{"head_dim": 64, "init_std_qkv": 0.0269, "init_std_down": 0.0269, "beta1": 0.95, "lr_head": 0.00673, "decay_fraction": 0.707, "train_tokens": 148800000}
Each number is 500 + 25 x the weight over its row's rms, rounded and kept within 0 to 999. Layers, rows and columns count from 0. Numbers have three digits each. The size before them is the row's rms in percent of the matrix's.

# up: layer 6 MLP up, 320x128, rms 0.256, rows 243-259, columns 0-127
# down: layer 6 MLP down (transposed), 320x128, rms 0.195, rows 243-258, columns 0-127
# gate: layer 6 MLP gate, 320x128, rms 0.279, rows 244-259, columns 0-127
up243 097:503517504508524495485495527486451485493483524506498492484514505425522529468487472534491555537480479483477506509468498516501491473424478500509530520516492519494538518525494477457497502465489516501509486490501492490491555479462474494534510505504501514489504469486500468442493495508517517563473437478486507503548516506477481492511501546492515485543529486477473504521519526462477444497490
down243 102:435497501463494516488492499507525533520505499500498497506538510478484488508432502496500514478550462490482504488481575512567494469496534530528545510478510502540507491503511483531500481486493488524479490491513536531539533414505523498503471510499509481498529469542487469504536516496540513467489478503501470485544486522466474508510508501531534499489522478509488490517496498451497515492474
gate244 102:491479502449472525495535522514527494515449542495485531527497484520534494505501518522499546505522489529503482492479493490561529512472511474522579495524502497504461517522491507515485511481481489489515562522526501494505471532508486478483494461483513466506472474496462469537524471520518521516467513523535484507448502500501473521501510521519514501462460446492523459490522515553518486528483
up244 100:475518459513529473476467484477467464481515433469529500547502521534507542507483517475464493528526501502495442526522486470511486462543513487497522492487483491526477511506520497503513573522476540533506523501501467498514490477485484524535510487497530471492456485501464503504529495501495472504486540538535457523519493506502518499511491520491495487451487512492514543461490457457469476515514
down244 099:449492493502502545497534498468532517524484482517457515467506501496496470512522516503480505549538447508474504420509512549511524472541487505527480504497436497494518524530482482488495450508509479531481515542512536517457515540466488464508495511476481551460513455498519520513497513497544503486495520490502520498504504503497497457508506494497476513482513493473461537496517502520487549492532
gate245 105:544468495507520521508507522502492528527575481474525521471484479459501518481539483505518522487484531531483530441527529509479444488473480482501482451478526473502514478478487518485438517475484522526511465484461510498485517515500552520494494518531458506504512502513484442469520480501509538489499514518492489499499483487522522461500524513495518487537515495518513540504465546519533501533530
up245 113:448506514515494491486484478476507479512515446483514548493558513491538479490446503535507500541499497491501520487532518514548503504497487536511501539501475501500537503524542500519487530477523508489524518488532527470497527518487525460474506492475520530491511520533492559523498471520501507484472510529475475490508532468509509463479444524500460495457516514499492561540479466502538494530465
down245 107:509490513531485488505536528518463504517476494473489555504486514481480532501490466540489463511467484546533458556456492521534445487523493502549487534513495447455490483493485507486520484507514501514500515483472490488523476520502468504447495484493508459463516476550500487477479559479505476497489472497529524482504501490513523516464550511469472490528521517453521541503509492490505493519515
gate246 103:495470492513500536488486482514483482483483540508487482521507520532514489518519504521475488455511505478508502503517505448490518495537541489514467549514452495490510465492495454496529518494490443475499486516479489497560482478527501522524476460469533489524517480534490548497508488545518550477466514495484490491511448437487452530488480477462507510459489493486495488505540491512531507555507
up246 101:501516512545481501478504486482490490497479526499547453486464496529488496470462540502523491483572515499512556465510510484491501477507511472521505487524500486481455489502527483488476530546483490486500524472467496499535491501539501529473467490471512419509523517513507466459520502536548526504521524528492475516495480526501478537524483483503472503491479550470481503508482447545492493519504
down246 105:512475495492469509500465465503516535467504476468514544542541476509474496518472495488530524532532503505510523528510496498475538471510445509521465503501475502500526506480488493497520441518534528508518497503487448496550499480507522498476485496488493462521478527490481536495530553521519470501497496521511521478539516431483472476477525505507515518576527512482500493489480499475494510560471
gate247 105:530555502495512502465552538518530518494519513535573525523479514458511484471492488554474529519473472498473494524524488457512502520490494477535501473576533483495497565491511476512525502513482450511508492479504481496528459503504507509484512496513532514508461462503528492487533552487489494506475504508496498495495492533541458490489498510498490507493518468508503477486470509537455487480475
up247 109:460474496500477472529523511482525516536477501490465461532510499522471483531520443501489478452504491492510494536487459484486500492531487509509522551510503537473479522488486524485483499541501491474489475469508515473502479500475541496489581473487511458490539504493498537422516550488513503502550477504498539493507518485501510492512512505500478486538489484506472508492470527531510485438479
down247 103:476483490489442483495476491518479530487555550540506497513495492527481534511486485453557474470501501480534489448471529480500461505496480480522493555522501462468557468527492509508496501495504509487464528480499514505538509542509469522448502492509561492474482507520508494548504494506486502498467496489531534490531483532489512477531504499474495505513495523511515504512505475446513455527482
gate248 097:513512545508489523551479516505524500489510519476540483488486526500485509481487478492535509463456512505454435520519552467489493471500473515493482494499522476538479524462488502509490466459492530504524476550549476535537478477505474483496530454492544492490506508478493464457501482500495469522529524513507508489535457489488490486476496486564499539521512504503526544481478536495516497491470
up248 098:526496494490504473486485519504469476465501483504483552454504526529488494524482464481475521517518467465477530475463548479506446498551518491505482518473504493501512534515474496482475504512492503495543490465505526532491497506513517468478508529493540488538493510470522520509525505494443496463494519531504509498540454566519554468490521482503471498524507526507465508444470468502480472472519
down248 100:510458514470474507500494461497469499497527534462540563505503484532480510496522515454470488459517493509527496490504456519511525512493507488473544492509526523494462500510498470503469456456517515482462503509474490499514505467534556531480543505470502453508534495504476519483533552531517496517485491503466465459519451521493435497519516503499470505516471449480502515508501490505496519505499
gate249 106:501544533487488485510518510488484538523499492489533555449488524480524542458507492537509517499471485520518503497527478466497467478491507480492480498482513520473512476497499512498530492554518519534464494482503528497513486510486448520490460456501497539507473510517495543544497528539559517506541489488508492498488491497494481513506535459450520500457442513465518535502485532516446475495502
up249 105:481524498511474511499519516491519487519525525488495495491492472478510475463538514517469525509508478504469507521496513499492488502496536510506510473527469510492491525579509463481477523471504479492523507514455456526531519479510475488506538521457532506546474483463507557504481483531480471531542530508483486512511479554440531548442517497509517527460519491503469468482495536528497477501521
down249 098:519508492503557496513488463501465488486474494519496531477509551470505576509472505495496524476530509512559499488479471513496522450483501526490507512559532457497495499520476494503508519500529502428490494511493544460497495523548553478536536517525492512489455511477521482493526491484511518509485504472558530513479493477529466537478473494489490517499474505523505484484490493456502503519489
gate250 103:486509479480537526410494492492494481492484526488464520465504494516465498507502462553498512471512465505513472520470515483514476449483458510514483498507499500450500551502476485504498504493508443514501471498523513492511484513540471501473498495464487521508530464525477516505468514487485502484530518525452525487526520541466506470494517537522507487481486488504523528480524459511545552529452
up250 118:497514466448507483534490518528473508480533521507515509474526517537532512533506507487500526461517489488497508497501511504520496474513528506526520526520470541496458520532532509490499468542510482477484467522494488483467512525497469548493498486559501519560515446490513466490480525509505520492496471571491506467506496510471492539491507482456526490475506493522457549467469485475536466524462
down250 098:460503464503538536531455477481523503519481508491492505492492484502512529537483476502543501477489468469468508507508483489496481495515511497483530456501479531509501516499516489495526481515531493468475503511502476484522472482467526528607489477481485468489487498533468535504498519481503498498498492503515526456477493414502491491430474471507471492484520500472458488474520505552519500503516
gate251 103:486506482491520440457533501494501505502507496492507529469455490539454523550494528524493517504528497519473511543490485521497505449533507481469515528462525511508517522435507517489502555502518478479506517497498473521475552503487508503526541492549494499488460520451513490525499486476490537503488507495485515466499504482540503540527536488472467481486511477445530521507516494527495542541516
up251 105:503484456525489492489529487519511513505510490504488480475505484532484469517491530547520501485547536524488547499509424469524502482533482461511503456491487487513489488520451491499501518521506478492452501525463483500495543512534489553490493492497521479508533470506533519495525531502524502554511485545524496537476519558488508488496532502489514479528457469479541523487499466489446503519470
down251 103:505510480509445467525522528486479495485486453503471484506458478513527474481505487511483486472518475477471497540520487493438475475530488512501550480488477505525502511494462516496486484482525548521522489511555496523509502477514513467546489472511509481495479543499461485515512540544464530465493500476494492481564479453531517535523480500494523507526501520460515547498524525543484498487522
gate252 096:508531479463509488552509485478518526468502523515477491491533499537483516530503519509506498472545508537468472532505482503480508513499481509500486436457504526492444513491490483485564523513449461528526537515480531518541496500509475506517532474472517502524511488563486525497548526512492525470484477512540464485524486497418509498499505495477494500502481494504542508509522509494505470519495
up252 093:444517513493460517495502451517517494504508500496555475527532510470556518497519508469500492520508558512456544478508459462533556482481482529509484509450485491547491509547452506529495508487479505485534516524499472488478517530539477499511507490507536469466480485518508502461478476498480501463513513525514456476475513514495513498530487506513509491471477467483510473517561520488507487503508
down252 098:495488497470523523476523444519482504515530487465475515509442503466496468526492500504548485503454466515500503449512501526481511534523519512534462518524509523517513480487510484500479491501480502494467500473515498498488484498476494485480488515542503537458521532502517465505458530489550516508519550460496457482514566508511469489459503474483507490497493521558480472493506451478482540515542
gate253 101:496517454516531490507473511517483531517521558451524523528495497468521502488501501420500498492490472468485502482505510505492458499462496512481456536515475523497500536464521469479517449527518492468554493513497551519527507533505483504467494525527503510490521514524490505487468533475519515517535463512523558533470510485497489518465511513484485496519486471512491439492488479511488543466495
up253 094:490493493491485506481492505527554505492490499528452508433522496487514476481532534523516485463475518503480512512532481501461512479476466541493491501481500462469524524529523486520493449474495482517508521508484472496508506530491552501496522483515512531468505438480550500484495511491539493533520512472464528470530521493553515488461488489495449568518506504520514528476493513515477463484464
down253 094:469500529515479478511535530518495496461457538518496493496527487497506497506520519503501530497501486523531554545515500529500499527520478498478478503525467477469466474501529512465520500525528470515507516499512442507470511427531484535544468509463487458507500497500495477512500453547456510501476556464521475503486470466488547487500521509478503531461518509464515523482528509499532505483476
gate254 110:509494525501525509489491489501508480496527487447526468484481464500434528471508505528471520512500508492539469456542517529459499507518539503481475530471523528486570539496491508496525537544510477479488501477486497505493495492477514514495524486492495514501508547512454494519489464496496484466499487495513539487497430496519519501536452531480514486467514510548467481480482516502488503451447
up254 106:496477486505554470511524516501462480454487447472560488494488497529514541531504500503498476526495470501539505485498475468524520513494558481524544480521505511511501463511487476497548504500522504534502515468513497474457511542493495513500493478505483521448498475508513490518448481522530461534467540473532517516515507499476459436483525470508497515518512483487482517476512511459490519530462
down254 107:535465492456499483466503471532532476474471499498530452544561488490454490499519467495504508485517468490513488494531474502528511523539469526517464522476532447507502512463500512472500473484472548452479485534473499470477467477467498500473472486490532467516547495460507502495512523479511499501506484480492472508505520483492509510516494500527478538545462492519552497487480478456517471519511
gate255 091:459490501501504507478495517547526498504517498514517464489464471515460540488547485511516469468497461496447524435465476548494537509466438484537529506530463503498514474490526500518486518493511494503510525560500543462493494498471503495487495502505501520532526474505482482492479526486470509547535485514513493499508537470509557532498508516464512501528476448504520507516525515509464486488514
up255 089:468447481516520510541481462542503485496562531510509461503483496521461514525471492492518471481461507517494518496472535536483533531467514508472457508506525493483536508524552477519496484486472496520505466497561504467482463542508497512492524508496529487456490466520521475467470532500463504540479531520534514467477527532519513488517491481490494483539485463490518498525518475503495474533511
down255 095:488516539479459500500523502486460530521444499516491481492479514469523488468492476467493527498508501541507501536516519439483475504522449526528545514457511516500494490513494504511507481552530495465489482472505471497471483528489510534523496526450512492468498497508480537445504518524526454515462515472484525496523483519515472543499507468488508483469498535511472566514511503501466546493485
gate256 090:510529504486490504493507510501503482510500525516505493506536537477531475497522520437487478528476512483529458502499509475511486522466511503483540484515500526480492533517467486489492541514439497514499497495512505552523509532497485484532485500491497468486518468557484470497497543456535500520463491478491539460501503498521480507493484561488447477510547505462470506459498568509491556501526
up256 083:515477502513559531528496534486460520509507463479493516506517499462470528505478512540504477476528525442507478514487535477531501487513531497511506521488475445495535520471503471522504485485493461518549523504469525477466480505515499503504530498549457463508507469477492481472509555514521539510486515502497513518508521480452500455507503505490535461525494470498491509500522494490528421483474
down256 094:477527503498539506486511575509501561516522554490531502494498495510512528514500469495527526480524469542452505497516500475483502452494490434479487473514521517505504496463504498487487529491518502517528520481544472485551489520520545507484481479494485458488538513482523519494459498505503482538501502482533509477500501482535530484516528552515549510450478487482489470510483463494485459482514
gate257 098:511508518490463487473531488523488491465461521492550494448505520489513530500504539506568479483558488480499485492488500522494495505522454529504498452473510496486524510464511519552511529518505506516481487502506517521503477504522497525541513490478543504527469539464479535525464491482535484493480507491517462540499497497499423475512493513478460486488560518523466493497483457522501526507509
up257 100:535521465544518511530483499486513507529485475502521492487488513475544518513546574494517466452508473542478524518483513499498517512533542487481540439481514548480507512495459486511498503512495504537469506509487481493492471499476501539505533506493494482490497499504520519505491551537476481510538473511497512500500544474526535495492463532479509520489461476473552477530469501472459507541529
down257 092:494464484514483493526487531528504505451518514511516524513482510502460499496518475525482539507467498534510491532507530479534524512501484479512499489497510464500540526498522484498480527527470510479510471510498547520470497519538466484502498506504456528547469475523466455485485458487505491450493518511485533519506471538540527526511574524433501527523469504505484506477510474511520433490502
gate258 099:530508488526514501478479518494469545497450517495500496511512502495496513478503476532485473488514460486484469491570473540551563524523486526473491483504515541468506507525493480459474529512516472518491537545485477478519510498525530495463504471502497504501505530527501486526499492529520493489499444514504466465523512458499538514503491527444515519488484525520523521510487511540432490466519
up258 093:484482485508484500520508517482516511501480482512507486469476504507501491492488433498502500534492523486501489484457497517505439474443498509530483507500474506512526538507541496520507509505519474531488504480504499497569509506510498472452475553517492502528501481488515513472487494523504473505494504513454550443452528520517481477494574461488485489463541476508463453479539476484497522486457
down258 096:500491523515438478479511505520507525455459469482462459503503514498494505486469480490520464477523485547483512493487502483492529508485468530507465506492475495468539506480486496533540472508516488537475473511445553497552488483495477485525511471499509513458447523511524459506495507495483504534486496531497526457484451486483457514527502506455488520505468497520538529524512535485498504507553
gate259 116:507488509526482504509511548478493506485507488515463493535485472498484477506519487517523567494516498463523522569509484492476476481531477529505501479502515509518541496497530514522494551534516492509510516476516500516526483470501524448427514510507488550563509486545500458452487487493483483446493489512449488454494518489510472529511467514465497496453485500498534486515491512502477487510516
up259 108:531466516474494523469534540495454467500506472490481541484508482487501487513537512495508541488473523486516525561476468491502507460483503501468489478528489500537546496534488528481486530511477491520503527462449498474527521484518529472436510503478518530528523505503453501472488503505454518462486510491525498474512511511535468513535463519523518483477472481524551494531534510462493475485488